python train.py --num_hidden_layers=11 --intermediate_size=768 --hidden_act="squared_relu" --norm_eps=1e-06 --positions="rope" --rope_theta=1020.0 --init="orth" --init_out_by_depth=true --learning_rate=0.00136 --lr_mult_o=1.5 --decay_shape="linear" --max_seq_len=1024 --max_steps=11011
Each number is 500 + 50 x the weight over its row's rms, rounded and kept within 0 to 999. Layers, rows and columns count from 0. Numbers have three digits each. The size before them is the row's rms in percent of the matrix's.

# up: layer 7 MLP up, 768x256, rms 0.107, rows 51-103, columns 0-127
# down: layer 7 MLP down (transposed), 768x256, rms 0.0732, rows 51-102, columns 0-127
up51 090:528493482501531447507483528530509489500588534398535442494537505538449522572448438527604592480560442445509519494555493501471521422571360551476548556576621514485500513495500574452439473545497508502488539529428604415557424472526476370558564486599398501424422511504502473513492525630531476562548511510536466390488544471463576445674473490527548508462413517524514475515516485553515583479524
down51 096:520517497550467466535483488444444511481557434510530545521491480480432575382465556475538433492517518528471432469516534527526480553454426402477521455440441502511503522477494506588572571516433533470520530476478430597410533543574496664472501513381575479566532489494412474508547496561464475450498498537431533471530415512470452425437447481497458507526483421491493559559437473545440441547498
up52 102:454427491587500429430474476554490527489588481439538563509428496551552465482500445494535541431418479459503561507510462582611481531552509520497476631488461534509515498532479404454503484538465483459513466445507387487494383504551454493462448440497493419589533561550517514431561500489464437546466487461590512611454544452459585484464496501508444493461497480451526544478399457457550526500520
down52 097:505453563532543505522455487548528510468480581416511491416443483463498498438549453480524395531578494486456617501574404482496471408502480484586485573441534482592559454517570562499506542506491579508523512494484597460526587431504565565524500589459485588492386503489450512609539482498559435448499508507512531473451497651461467377535483446502513431539392520572487496535501448475490429539546
up53 099:505487550589533499427606525422424436491516556453519530461462562501578503515521435477463531461538507500493365636452528508436550497472504462576498480552543554508503467598572362507474521611455487546564533601508510536495470432585476491521556530550521544541574504497472484540472524482406558542561565489500465513502469569501395392431473552580535539506526512488483508515451493477438560441480
down53 103:565485546533460500460355443499503491453499456510442538519483437530534538393481472435593522521457505609489519493455425433508473464443475543528479375473501461496481556491556510451493563429528530487623423444562515467459370586408444521469387560493566468544501496437520485576536475491550421421506493522437495460613549474505451481408502484568555544527510517474539415548566538497484488518424
up54 097:525517565403571383461500529466573409544552495442485516496538576577455442517556486475499462482571449397501453408445493463497512562483539485592449490585414543480504532459534344527577548375464523558490506505579434479474576497468522422504478459502482619421517533468534494545512522521478483498478503468476517429456467371477514459577448530602459540627476519513547483523492466475428501487574
down54 098:401487457501506438555508488461532520390494571491520543456555521420471498535542504569479502510564445367403524508508597459591489505533501469436455455424517618528424555546499448492437489441490548519503516568457602531374451476441464477375451498376447518449518530364523464525548476535471591521507449503530435555505466502494459497522590557488514500532462389541446615473551555519510457524437
up55 112:511466558437434473416531503560469469497558422432521509439485495505505503430532509473543554407483517462520497449494572493534442528519532561548433535515433540406474496513468635473528466512444497473520572537509547510514530435480575434506426495521575531518509446472427440518491573539579522466573513598473558453513520549498534492585481615405485440429569566501493416575537512537439568465506
down55 109:468434478473461451535545530407586478484447473499552464445543498396535527625638546509524533499595467594501542500464530472456485509492548532538502583565489444462465516453518516456567474509510534415486510502503503480575489518478492507602519602545540516509526515554444558530461555537573499660538457430480526476525472427418624501441578589462521497569560451452535489495463529524442495564525
up56 099:473461497461508467491516514518568473551479563558436525525535477546492469407478467555482398516498515557542501476482595494498445529480506521499473418445552569524446543539512603588506448509457527439554491652542513566507441521555508504522533589484522570406447493412437564572436524387499453503433474490518523463515513494528452465554534548410479546455409542463522464479556497462431411452509
down56 102:502516498476573546483484402413495497475406362542523425492531469505486426482517502443543432441603479584458528463492579486487489598541456507411504504499524518527498456531411499451528545457553546408541435528510440389540475555530594574591489492507524444483505457478457550485525485581593479377497508494484514530507404457475390472520589485533559512535589594529521460511458504462554525512520
up57 090:524403414484521517556498486487627532517504431541528529526425510501512446503498400472498531588500661485448539511542469465478394479486478476495578558488558484536509541492411609521496604407524554542443534561480459485548557477464422404358475552492423471487421532513547505405503498583517593345461517456531538504489517520411483472452461415525475433498535574432605503498443501458570561500580
down57 094:507521496545583463580492521452486402547464550406491479459494598493458480424544573538434400556539463599535537571481530530382549504539461467561502434505486566378461553456507484546451463578508417516523395483544470509473584435562474511531429507448569545553547411507424465558559462460491505502496468443449536445480538438486449481525515484500438489404490479594488548484499495548450439481501
up58 089:546477521566593444544578512583500552540609558533517445496517481429529451593550492415522474506560459526543515498530495515481596400504542526497459401529474475409537426488475524531439454461503433552491460430508560492411477474454432501544499544437553565517544530467457471586468501467519474469540515526602478512509527517416519549584477516495524460599489457573551508563487512464503480466590
down58 090:508642467527415505447423503467455481561514439411469551460484518448534594483450558577600492479517444481456511408469479561522411429556434493572501480489631524569519472462534442490513517546565531534557457513484492519565500543515517545427461523525426509372488435529492428475634586495408542533516530518449505473513482450479494419469499528487504571599557461433565479543549538507409484489544
up59 092:514461516484488568501546518484507526442520440544476516542465528426425635553474584517520419448430502560451565583555486524422491490428434501468529389486509505521400452421427529597371527482487462547569537517475531516523560514471433582524513424557426450556557485495522546440470498467445469501503504521478473506583543527400476524521477464430458441472510545507538427454548436495547474517561
down59 095:539439524561462408513444445540462479503427566527425513502538531527495472502554506523521463446583535457456554527458534469532519483499499529482493533454405527517439444482504574535543469510452518544458514489370555471533415510532472508383406555500504494489543576432522482523475538518483441456564496518461549524448471425448579518414555509556507481469415518396419532447557515489452543509474
up60 101:486510530435532493463582471565578422511481457480446431470546475520498510413568547500580493391477486466548369515519456494636585562597544405414450608463509438475526463482524509502517527479538563486438548454543443522434476523538392498457442457552423495502446496465595509497491572428524550566430602599487571350505512483493535469491502432438473457513524511498452580522490509582465429568520
down60 098:514358470543411552468472393609480499522513389519581526528464617501494580535471456493424481596482478490496562457527498606411507465518549551551449425546582450506521533498496518504533424461510483517506501507512488489443576448449553481534531480463476428528404524497432516498479430554482508450659447474581435458503593592432481500464485444491471518512513468519523520520483525457506426477462
up61 105:564472496527501532483552488516574516513499421508550489561434479494493467505520436479518452492585558507481520591538547441490448486444490513506409574477485553481518532481539519489470548438524499563570571461506604477344501511520496427404520429569527532423511522518512442460523570487491470509466415543529555574464465492477520543488516463487470518528524466482531493399501477505549532440542
down61 103:548514488506510436520412427614475506533481488576516478378480454529461479586517461553428581625546521423562541475510556455552552523475526508517452472472501486436562504491395582554437519541439603451473576548528520510421562460471475468561514409468447601459500422459467475494539492506535453431491507502533449508509482512528523638584462496558476472501454424451603528416480508475490566527492
up62 099:562483529604488521485572497486472527582535454516524565512549616397479495442514575388432563537562488517452567512469429535610444442419453439513438553611497477503480548536537477535558476478499491459572539522528551448436558574435516512481574410586406486390562469471480536441449461478411500479467469529509520378465546492499472473472542520543520536435526488564481522467551540453479465449484
down62 095:474527515422543563558422467552446477531400541502402540499485599559463450588402583451545584495507455513474490377567467479416532611533498489413353477492489455458526432471542429560437465471504530541454447427556559537528495571470512531510471437471542542542500492520501551441507535538529562424561525536533524612510517519501562472570596472613536473571475491497487519488451558492438492555489
up63 085:462555443504490519521547534544470564528432477534481418454445544479490465482601475452434523515541432498533505446516544452590538567505592594453495501456491504546470535532517463533466546554467470452544605479460466448453464520496482515444421496467408477611544577505617548501543546539501594566498478515528426550516434575559418406537428575456623501563515528456471538439506521523526512565473
down63 086:651465585548500458508533418502511491492516496431516563476472605550528509547396473531516550472515557592526502569518497583448530505476366508532518465552531420508520539477457508555489473541452588502475382435553573549518580420548465545525540472511592510443439421496432515452456463469524476434551481550500517428452526486515595511518510519458313529504494493462544473510472472432452478431577
up64 101:589464611575572519558552474583599518463478501443522467534493490486511476485471497460533509504459442417608438527574468413460584459386467473424475423535413521474494443488496432519494506460485480467528440543533535444540524550587517536500425470556465579557474424606571419545530542569429567593437530506521573413595473558442411479430449452495503469466463533450568443524560461568501464478491
down64 097:464390443527455483521555576464523477572489484560463473422611537569484444608505446500517439516555545522489556413538603393500499453506485415447480511476478536549497547555531424411449513520531500459579477426392509452561483566535507430404554548458465444515501531573489491554571484560435499536494502519456391583499452514551569448384532592445530510458497506531511569503596482534592418536546
up65 105:517492448474504532453525513504441485530385447501496413523402482559474485555541538535476516527611597478548529423454473509472502526539501472441459512532450567529435554519572542580460583534471443541456536525551554462601522508488411569471509600472525535599419493503523509447477504463518453486513498456553582428448525412529464460544485419537465566494523444474472431496515567412390485497463
down65 103:529493529508377575540434518535498501589499517500500488533476424433496511480605433563492430462473498496458453537461509507461358480492480456532491372468487448493565468447472458453492451447447527515522481487450517507456450519434541501427451488489536491495505546474511539571529522507510521554534504428504358512563546459455588535543580454496621470551495443474552530498591561573479515473529
up66 077:468410500381463589467564519486472513627529435527471471564482507512520524475517459464552540447436525476553648511485445425569577569531499556418642552551502478449541484499483588416514467468526525582430563451547523437485575489455473583469500518539515512524474580513608531505527484595594470499525567586485473510432469509481401528529540561548487493505490486518586477540426501491570579549485
down66 085:513510510593527372525567507524435463464487571415540573468512535496566486484494541574449430513521417508502424484457509569481409502479511434558375430477503520587482514493584464577484529455476516473560387527460478557523466566474469433586585465417472518465530496463389483520480530464412527536509446508501516492509478546534480459478455503475506510486552512487414487507565480451425430540499
up67 107:446421500515568459454482486513501519500518487473486444480510520550571487539510501426542469449429539555570541475429512445596543575431514499440481585523478518592501414392537484474449463478503500502480541522436494508452469497462486507489410496497509478445541493491447476531469581458513456542441575493405573520465553498495488521456464474490492488487429442406493508505497617517469460563591
down67 107:553456506464609481460473531469484478517469497404494543430467511421496516496579502473413448459443541556469571431486511476428569531433474481459465511401506461488516569515451505582487522565446543489559570566463457466433427479522420457549479531455509418487518448420506542561310509479566490468494446540460475543524457430517540557480505387476458523528472506602573553586529546578428466484438
up68 094:542487505471439519415469462502535514452487480397431507561555553515542381510578489553506488422437457605529444495454484450428417498602384518512472527551539494606461476531495458539509527589595504543535445502473509486518419409494414486551587518465513547575521564521495437558493456550507523489448410398410534463487553523454523423484495494500517535478601539499533501520460511525537489563540
down68 095:546541518547604473515502399487416490523368445552615581497522490432565465465632465496451469527474527559537505570490528355483431491569422520508442464486380498450472485471498495494494496424516497632520443362499451575550495414505473463422507419510461453495470431469539469493591460493539533554490489524538409478525593485512582553410485483562567514522419480455459544497444511477565495511473
up69 096:457549459423440504628536523582540495574446453503571554495477513452467484486504503541488522457481474589517499452403524519469524580558484529515496511436512525542455456453533583447475520428523578515529557468463469548556535494604524560580436493526567416467546501472477582581512467454498515460511464532482428459478509513528449506514577478448515514468444509440533425504538554519419530507484
down69 097:485491501521608432483525472508451496494500610525493496456434450500481492455565571460524440554541418523517426513410443533421465455501486472575518493506509518502505629502485476511511411480534539386480468444479422423511430429434469446559512415483442483488450433453502454420489537521482549500469556520543504484551530515454432494561577453494415558556608525479438590478450575438449507504571
up70 103:585466485500533460526512471492463530448492436537487507499435469517534500461502453502493570478470526383543464518568592557482459345495500537507447544586508520457487472476474494528529518384423395543578511492484572485534476505498456404464497517614573554544511550408506466553514495457538440548472538529617552466441455526503515506537429551535489522507368509531442596447445519518493488454579
down70 104:491516458525481469481490453376489567452499632591455514458529396474454569476503484552500405426539524596509440500514481380502539434489487489531527560523475513459414434437449506543545568549559530510460449459553460461468460485612538553563562472445459493473438479473505496565478446426435547481459478520453512438533415499536481402519517475467526551532484493611443485441484461509538519512445
up71 097:500585529431407505477464477469535569500544500449479528397416515498474598600453485494515535430356440468443450502411519461488523544466537527589416538572482527493525464562488576444476452557551597509589526476506549509536456522502495483513465464483414562495478343524475492521538585478491568431648554509579531476555475482435511547509447535449508446510405553420509498504522481466487529570462
down71 094:505492515466451448539496386561354431558547498450581609458515467559540521473537486521539514506515467514457517515501539528547585488387437563507469507504511500478439499503534501513530509491469502545621462494548551504578424436569626423471524543490489587477538617505506424483390516506580476553529476470554512521429459522597505440552470453493554536478634479495525504529506551419405517525410
up72 096:464573514494540520475482496559427567566471530410592529545441606520587541441520517506537453551515554538502443549475532406501466505496465472453544464514575499457542492555557498542456432515513445553506507530447588439432517495398559517547502567517421547466577494467518586554476557506602485513496554634470491533484486492512442504388466509551554513474514432491474536443566501498501436501458
down72 093:549504576560487334309517521495536518502486535538470446495577482470482528471480543473499545509510582559484484509554505478491493476448477517561596427411492439421387592519468515392519540417561498495538579539518457408488520462454523608519473500485565452495594509592576468540478574479451502507487489525459477446531449447456450487484505452488451585570514502543455451577486546473534405521550
up73 100:534442555542523402559407557469481461457520474492523581462468543495531492600459442512533411483470557379601526502501517533487456446525466409493471419481549502449433484520451549468580507497489519541570467542445539561512483537587515548386482496497510553531511539458484499432423531462509564557567436435480521515554539541511540590416520471505515510439517607509433494532575425511426511536502
down73 097:514473458537575393455473487573448573555632534453518421532510512420462548473574471547456424598524541561473467466462526496471430534463546489488526448451525408515543395368520470512500496493505522436497429506499530450475462470439558519629506545501551443539530544571384532547483419581531487478435551596520507550448496554494446541501528489493520490464543442458473411518416569444463474497441
up74 099:451519493537456604499484477516450478524501485470578398406511576517463457508530498499475509395471451586395560514484476453489437492472476449515495332524499477483566578507510535486504492511513512517438461462561513486590478464468534469523533606428471462533505538539487521513491616469469510482484509478507564469506501520540580446447543406505366436508558494532546542495548473495484529507598
down74 099:607520536496473474539547541501451505419490482459475485544416580442526531489547420506518464518406511544473568538526500561430537457548529440501601490539467529550481495616570492526544546459459551399570562526476505620514643513542485462462504367513460549425531492512481529523415449523439450505501608449541466492460466600451465499519565430450557484529489487574536459533501426407560533450414
up75 107:522397492498509488462506511595409539423490498491558475517443447522627446535509477495473489575432542460445539523466398509492481510394643518542488470519479392588445491502664490482472549498556470535524420539508527533482536582534501593576407489479547506493451549472420432533530504439507504553492533501471489523496475544549512497433516418537402443463543476521478436448509442559489633430589
down75 102:476437529452484540400498433519459470481465558533423538481527542597524468489496452486451533508528444520466591450508506597502510453469454574445519498491498450512533483560435562430468570499593543494489484518431598576498523617522458586481551472456504464499497525563565543501495466573428562621547536538545492497540554490528461502513650566399528383486522467485480466518607482517521457483515
up76 106:559503479545482496490541504484391479446512482460581478489430501523437563495500535502466474411417507545446495375392505422618505529423519655487488424448518480516484519509500503594495502478422501435520603514575436481444608523533458505450581456531490518459542455477543550452549534470597552465445542538465624475476592494481461549444394568556614478430459520441527387496495527490482494525481
down76 104:474542472491641468539624522528543406481509489603463532480480489393403401561454502476485465482506487385541527518499525501530513429493392501480450507466452488493530526495512482485452495550409507473494544497435524537439472447459581405491502557445556438573428492593511434477503526507489407481482490584521511465448446623493462431532450482478482488489625532510478514487452423505461497532502
up77 125:468465582608522436474507516598449533467571542525572551433464573492460563563493462580561477465479501525525533526398566496444436567622506506483388456513505512532502407506539438499511567420587457505556587618470533489489514479413491454469500519523523460520470521525513568491513488504403582513570489627470517450483456489418486495496462492343545488555511490505594531401494455465577501458582
down77 106:286471551460499332387479429462521504517574614474577493537476507444470496517541441560498549511495515450568492553368488471374455475619549472463535544461535562522467406563588561475483518421532534535475570466483577527514539515530488462511485532542469511502525434501472480569484437463393584454477503496378501424454456543492447544422472490448551428538490470511530447544500460440560489492550
up78 094:524477532540556501576597484573541570411528527376467428552517556521483387476489602432495520663455539481487507500520543505445510488551481487517565524509451512511567425405519512459430448584484449444512427549524486533413392464510470498460458511463476513539498484456475391594606505463496451471444550596447557483543460357494485558454573517462525472514506436460487467475450581503587513470434
down78 096:462379451377504477470399474435544497512568522498481611526535419529422540424424479502552511586410511570429586558481468473513496475517403552514537487460528589345439500454522451472529496562404569520473556541507524598573540515583563545545467497484486525540502425409573532520453465485496498451571505471491560574461515587550448407563489579544472494593447429493445547524476442492485571500485
up79 097:571527543558458411498467513523533503478498458550490480520550487498513519499486480564523483563479538478461423508442571456502477494441399559605416429477515512476509472549556386514486463618475587493571479561487533408491574501411507497558512467549514503376416379536445493435522531490534556453506464575427529456406547494548467573417510522519434520451535533449502475534552486543561538656614
down79 098:437564528544546523487568574529508514508570537459486530450475571477472554547523486511451374424429419470467541437557426448509506446490451432541404530542499520547501474523431462498475499481496452495394578529433463550499441626423488502483489565428551469418500544515522476489488436452559457575483527474547532508529482634489562433572492415568514440505481544486522368455436439583406423437473
up80 098:570505453495495482564453474524512520540484467536454438482561527412566415532480463456530470433472523524486482461554534530508537465510541422525524514418545508499545504515535492532449497480476540407427503524476439492552523516441449472498513478488460421459477518539553512453561472538547565525572458520399479409573478519602450456640428411514457503547551554437495492452604399536495534510489
down80 101:497557559512474462559511492504488520441484486485394503535439540598534558451397491526478520479601549440511523539465478492471497430506466543527496548584483409461524560505481612527555509419483487576567518548445532397502453490506625416392509427415535519490497484498529500485499481639418423498457487520489558541520570582462495490440476518502490479512542478580471467497502508493427530432512
up81 097:550545658510536509544484467534528485492495464481526474519438536534573504543513455490519415454567504448466512532432448474473481560453583440451594522580578570543575472489574570471478597444547455601426465572491525590494571532505491480498399519537402531521478558517462516536470486484528503579495527548477561498487505475503558470562528511595566539508401493468456517471425624423482468559373
down81 105:530505481371538455559470481477490453471506495509445513484595459456351563547508592520608569561485540505450445412519401481558569464466547463382479461590417481435457513462482554462541457500426462535483488544468466490439454518532452602535494437531582536502463504397563505510529542467530447458490393441628531544434456513498569535502506464550500496401533507589470588508556465545496519426463
up82 098:542391579543450535576571432548410462434454460506477455511438445460504486402520523614505485480496518538496451518532576504596532423538508587473536525581507507481478480441518534558580515457546449534539489480487493469441474480504537480563482459564496564482546555521534489600540449400469454499503558493518474499453508453450496515494473550383588387439528462469557500523428517442529561523598
down82 099:418475415496524479499551556528490560501567520491496478487534500654451543503496505402533560550485489451487400565454621504567430547467478516431418486560424602489506491478478544529442558479613509585540533607476491507439497491449429498456487541392516532433532591498531501464493599508409532524458422494580505540483479576579458462571514509579507506507491458482426440522542449570479521536413
up83 104:509527545438610546492492535473499506442496467486470478465420521566473512508459449471598561530563487415505469492350482563456537519482531560584533390494398481481491516498503437476470470364425508515484513538556612540517403467473547548449474537568518564468603441514564437455521483609575409497582468486406469408499461461403496459486461544489457485473466493534580516427559480487476512448435
down83 105:626441519603438491529492456472504460524524382622491463540515542488510507462523544592444507533455591426622568508525540468543523475394532593406453667504613493523436483626442528476572486493429433418483475485551497490487486523526488552521506563536514459596552516494497430563487572518467447504460545462525529557553486507465525524550487440455458451543537576474488508439449471522557521538530
up84 095:463444574490449566494524463505549501445472434450529515425585391529549577443509532461439454490452551520560457561556486491529466513455485504619464561456481506473493483411470489557463444495439478430572560516461455578526523464530438506475487488453563497446507535588460513495542507556558524523518555511522549503544552506475335466582488577461531428556567615568531484527582484537457498463368
down84 099:482454488520555462473480558634489434451584544405480440562448606470585517568494476502530484461519590452438562455447479560573547526543422462462555485446415497488512457511505512447513561514487486496452626454525538477509548510455496484459535526486555474516574481572452404528481525481463430537491554518500418530461441452535492462522461475527487534462610503515560474501526535410484511511559
up85 092:481500424505516489570549450561474373531476454518560464546504495459457499531461542491402558419520484540444377493574505521491579584468510481520470523626536490583440456454468519441495464444487478561481523407529604446511496505513513525524477477525446442516493486515511435494536495592511484517531416534480584597493555552473457463518459516556497407572464541476426410448497457405450547431581
down85 097:307566493679541508406532521523542465518514507447507519474532575447463519469576403513475486469495500532470458579473460488511469513582452461472472465522544557503610449500557551461430502572454478460477508447385545562515493523483547496412513526495456502485480569528406530508440541492468478496591457512399545501455405418444495533462549444459384422587482552587547532541472578494557464536539
up86 108:445397403606513505528498449461519524533528505487508479473423452544490501492453508458541517488430492576484539457523491458493544527534575443505519447534407517475530618560558508578440407522474412526464395558524568559566516461551552463496520469581548480601525549487505481368438572521490517509500518593431467511464428521570493516476529558623450429500594504515510448400460611476451555488439
down86 100:510433508472498508445596577498508439463439528529584513492501571518619493528526486551534492500483515517445530489501490510490529483551508505472582364455438481559449454399445576488550467380531509603545567498474512492418492604478451532472492431509515496499412527632560436445523528540529532529458568444463461530486449561535464570557490524541612489541451407482526521467545552403462458465575
up87 101:554536572535540582499513509421534449451536536406536470554505474562441567444540512505548578480438516494490521458516550512569484536421453503438435552507555579545526520484492539563576423453501529416514527478549559536399409384495421541552532567487513589424496545555512436442402571569528488551509493543543554454526532440473491464449458441470440526570482434437535591471587606559566428500513
down87 103:501539549591506630520511414556459492484475551312445576549475488500528483581519518560469510516514466549422544479446502429499428506566501490511510422520484375461500477544460450453470471460489561492435524505413535454521521434530505482545472509467536535385498465574511507445531496487491596551547552424419555462589484537525511500529437440438559473566502534434552499532493503497428614511572
up88 097:483516510473500496512425492612578476487508504352504494500542601506416417523577536479499552485536441434529416555388517492437568451520491510513481490526488501525548455498523547549503420467467562479514481594581520547600484471442457461511462494536391554489563555500511532492496487431548498520510555490545474516481419504441645491575480466514496535529529459499447471444440510429481508559557
down88 105:591499506609552477495541469570557518508487513550533508505571566636487507519487541512493465489444514459498486467519509451462524545435585427483417576423501430504439470517509527581503500541556469518443475484538578499487576543558417543519449422493497542485525447496460448483498475487504517485488542582507556516473423615547548440423519611449449430553489506598522551548573460541500536599590
up89 098:491536586514445552441538506587506512528507507468542475516451517509562487492509664487444482584430459414469523456525455534453584481495457525515468448463549523577484477539482446495491541390463525543495593386531549453520483430572527506440491453592525512443470508567467471518495548500489498523526446455522500525547455481465485532558497585412534561545454498483542474373505431455519470586573
down89 099:485504484577438528500431499444504417480566517527401592532536444507514512483568498500507430393495599579473581487475477437398467538488463506478652464478565515551462498477425525477492443554539550463521512547467572469558578546531495477498511555494532479480411555486456519492544458552491529490478541461483475591487590432507561489455479471569608487514551526452505487444542511577446526486462
up90 098:518475498547493530576429468565515517424491532458481525503513486542488475563455610504417454554546470504424425515532470479541419443505450487463414447467456429483495411499499665554433453490498587391523529527491506551484534494435474522522500482545551532509433523554443454477510508470561466525423342566521408421513447473541428398541550409510411469479534466609582458440583478542564528503504
down90 102:502563533416526463515491448484517435528560551462485522499402453438489495505487506476527528563484569499519571471501488512538598567441506502459523538568458475431502587481459500530458521531499533512499540492494533591534510493493501489460492550504474522420426562598508454603533497518581472483528449528477596566467534538374439589498442512495391421374522443499517503446449606388514575558515
up91 105:556474512472532434536480541576531525529540479450547461421553552548494531507598437628505616467568551478589422484484457523481524524427458555532559547508421444486490475527433527501566415527510497515435539449424507434546478483498520490434459537566433496607493474460530465530505408469466495533498440487462504444485532561569538505497538539514467465516453431512509583494546473432490414397516
down91 106:491456586601460535517545524437557514524477409540483379512477560508515583469587477572505430520492435472485505518537479599531560504514506475495501532496572436559581421436432509513472539611403532502504494537568536458445551522497497436499535603421473553538503461484477433579477488470492441630453450452459484559480509459547422464570432540544559453462423489384532576592489493402538382525433
up92 106:503470497417543491515469462521446506415567454566530535580525557606423478498510444539528609487441481492520569539488516582539517498486443367510529469468525537462611511491588608538576441515549584436475410522542445488492466542451465541524494466471419554408520476548528557448456515460471548547441413557467554427489531541547501496571464531500522521530456465502537411462488548452454538478544
down92 108:491540612478496457482549444423523470470411541477456542496504515610465551442499532462582444393514470520539485542473444468538509443505394463475495530557483481479485517495530598580519479506457417541464481555591400561416544520492455504522511514543543519482585546475540504547396542499538470458456481483472508534408515462497459577349533527572481499473466589463465543428574501467484488380372
up93 094:508463472549563482451442541547509552508456569489516465462511524535451433440565521400534575471451441550455557518420476496387478557559535471457550604496529441535479537458501428426425560595447510572601528427515467504507510473585525469424453445557553467554499506586574452463519541512549513502464605453417478435467470489578451463487445516417529528543459477522461419425512440522503489544588
down93 096:542451525558562503534511422547538562516430487437559471459448477573488610484441450542422357598534410480416596553632446474610490460442407507534438520540524564491411428491521557519383580451525513501434488489550575544498514483502521548480531612378444496372491501518531555526499432532487426535527489521471461492544544421537563514533524523521523441548427446449503516501419483537505552502437
up94 108:505520427493517475463510415534494478517481480517499517429452517592541502459439507529524499523567530532566531503477591488516410465533484548368462561543458386522497448483517568463582437455499483398397571507504479512529585563446411515429426514533509498502498487497553500537492515475514495538524554460561525470617638543441464565497514500469484516479472466477457511450508556457471510489491
down94 102:492493562522458413545548487543545572593478518400615486515460471515467512589364505462569381501560512450494521426522497510522544423509571503528567413495480453414445532434561509536386519411547480445419500557515505511611506512476490522510516513467534492458493510479492427445475453511518438504517512491517542412522446501557522532425596499542572472540497467629602564461482525574479529401475
up95 107:586539522526559427489480536394492567557463478509516619365478443491576474505574435526501534547525577458460512401502412511495543508471552492428557462404525526531608431533449524518447484518480425437525430491554505549476486525464501464515539459462449502578441445563518457522468523492451554535458566518501476460569495530560530400544474621499514576421430522550500399544466469431480554569448
down95 099:585540574519450488510468458568547430457537587534493511547474464467493467587471556483482538405498458486476516483446484496556547511579484424492460425469438598556478479552423500472507499438440464511521521503574498415428479531559464514406435590528565509537536594567417517478382560461418536427508517490543461490352471470380528515471461517436445514513536468465529575431520493491527493468498
up96 112:573458424465549542571453514504515511574546457460551537504527664525536488515629569595485553496505425544410556625510612493466535566414464525390508521497497526558519522567503510551473501484439385531422479464456565598493448501493510451503607494498530520507516473561508521453444470506471419371457534502397529453487468531558505551502472417497438509524588572517505453531522456408511486534425
down96 110:504531449543526438497462524585518512539442427547448492480451527448364503484477522391545438523611453514522527368492406522597449509458550499493578434564451498439449555642485493451522512489646565616531484499426524480524447533512468438460482403590534568525471518381435492536586464532553487496560461511463517477576492531512498591471482436504521491451423623471447459472502499513514535474488
up97 097:482431464492527522455531545481395464436532520499565540490436595414450634444478562502482522551475564489458556414451584453419481504447568477479461425622519445506520429568461476447538556543472445511525503638437444484534445492508375488450434552453494507527479445546469550513691595522447494441447536451427493534441563480488562528538450480531462504519456467432530515576544567426459473434420
down97 099:565556447427480506520557503496451386504551496529552450462489481498391465629394578533487417488524514465488497472543496511560463576539574438497435487484539504469457437529536519470436505518513443512496519410456486482505493472382467500538465508536532443563525498589503487493426551496528527523603473463501608491528511369489579495518568487508470489502518596503531527517479544476531461538453
up98 095:482488498498491542553484480567430451461410403485529548582476585441574602450503564435495513399585505521501462499507549477474573452431534510514594568488518465493457497493467545544524471541509448412541510472443472602387573488501541397476514482514409471514508525531469528530551501515467434472486599548498537526454481527523458562486483470533554459436450457568540517593501475475529568562435
down98 102:520490566458425497546534470587534499479488555479524524519585506441520505516565511487531440520528508545570580505546469529440493502405526476445517486452533495492570511487436468461552396498502455471459447490493564473555520519532436567532617552476516489481490538578491533495550520527493505502484490399501532555453575547474571422570450548526424415559415580440560503398482534521627495568539
up99 099:561504546499461420436461470492473451542465476450524444554548475586428491459500480519442557535491554461511479457593522472443478480465412501465502487459469483536459445434491561431585511523434491507559546508567525464505470543557493481585445533549639478497453594412493427456488406508466520467490498507436423512478585463486511505512516488487522428407446496433474500475565561545503545393424
down99 102:584523493509450498492551606485425451416481561543530514405581502494603593589456502409559414486503599493422499612574429471540530445524587634598541493559477445428454518537588492536504555511481551494477453501503392522494530518425546508481558513377486548523545568485579514444513592453553473492460523519518539589533516496487503506513522532559505480608468584517510385504534499510470472521466
up100 084:483464486570515565393514441532427471555553470441494481496499507447498468546546564510487441452463460450525468486494468527470517421494512530493429497505449525415391492535451523473429517594506494486446506602545527482551509449547554579456503588519463480400488493496512528531522467476506513415509433455518532576507469495450516508538403526504440433456454463484472582513412531526475459504499
down100 093:622518582476531406555664564490421533443492587499464493510448520586398524502531539414527557447569540480452536473507524457477610555537462563494532472472487590500550486437466535526531500497445526519512385451420502628455444515458466456523555449493543513494491510589506461511540518508477509458612479532502524392560477493562542498529586516517534526540479513479558436371560464472522461495513
up101 090:507498565433550526544524491559499470546414531436469549504520524444493475563474412514451494581516449521509472515362486404418454426538484454563449480513526523494498524508538430459451486500485497448463525512486506504536556523448508495619418400561471550650445499458477474509543500577490477509486440550486471442554520436475541381566497505458520453513496447437463485567499600430463539515630
down101 095:416517563420550489539514518513525520417471479544591464559554476464499498455573516451524576520509528464518500545560572560469504426445508518545537458398470544486422514536581535444487528576478490548517484469557514501530505517527542550481585541468427487523506481489392426535512508419607470562443492537461559501487537533435582603463454526584461517406553471508522525461495522552494513415473
up102 096:514477550538540597583568421588479638550439527492573466509465438574502529415486506523498591464402472459541502441476506553587588459463404541437505541500483523488538548349486485391442568563376487482515519482557468475446500419488484446466481528464489474551434500588451534526447537478524519534468480512602526577576481492497570460493535585432597338475541523499552484624506563512447544576478
down102 098:372491489543483626550444562493537568501386527507406558451430541482469490435557523567550476530462527531488473455517494514502464432555552502531448427505503588505518501471548513559477532511514528486436576464587487464535544404477469467568512491559392553450525527573518574481496446484511456486499534580522526595450503465429516569430428523472566450499484454550396467418478439555517525550574
up103 097:538521608478471502567573544534490486421572596527500511535522492578554551483533513527575520486453478381460568529540523557525516530543501490414521612537520446495561609485583462490591541544524648542489557613516599540515451520517507458459496480478516527531593582605470480436459579502467507525484531503486548447459462421460451553519499492516463505522429523508481489531625493523474432557516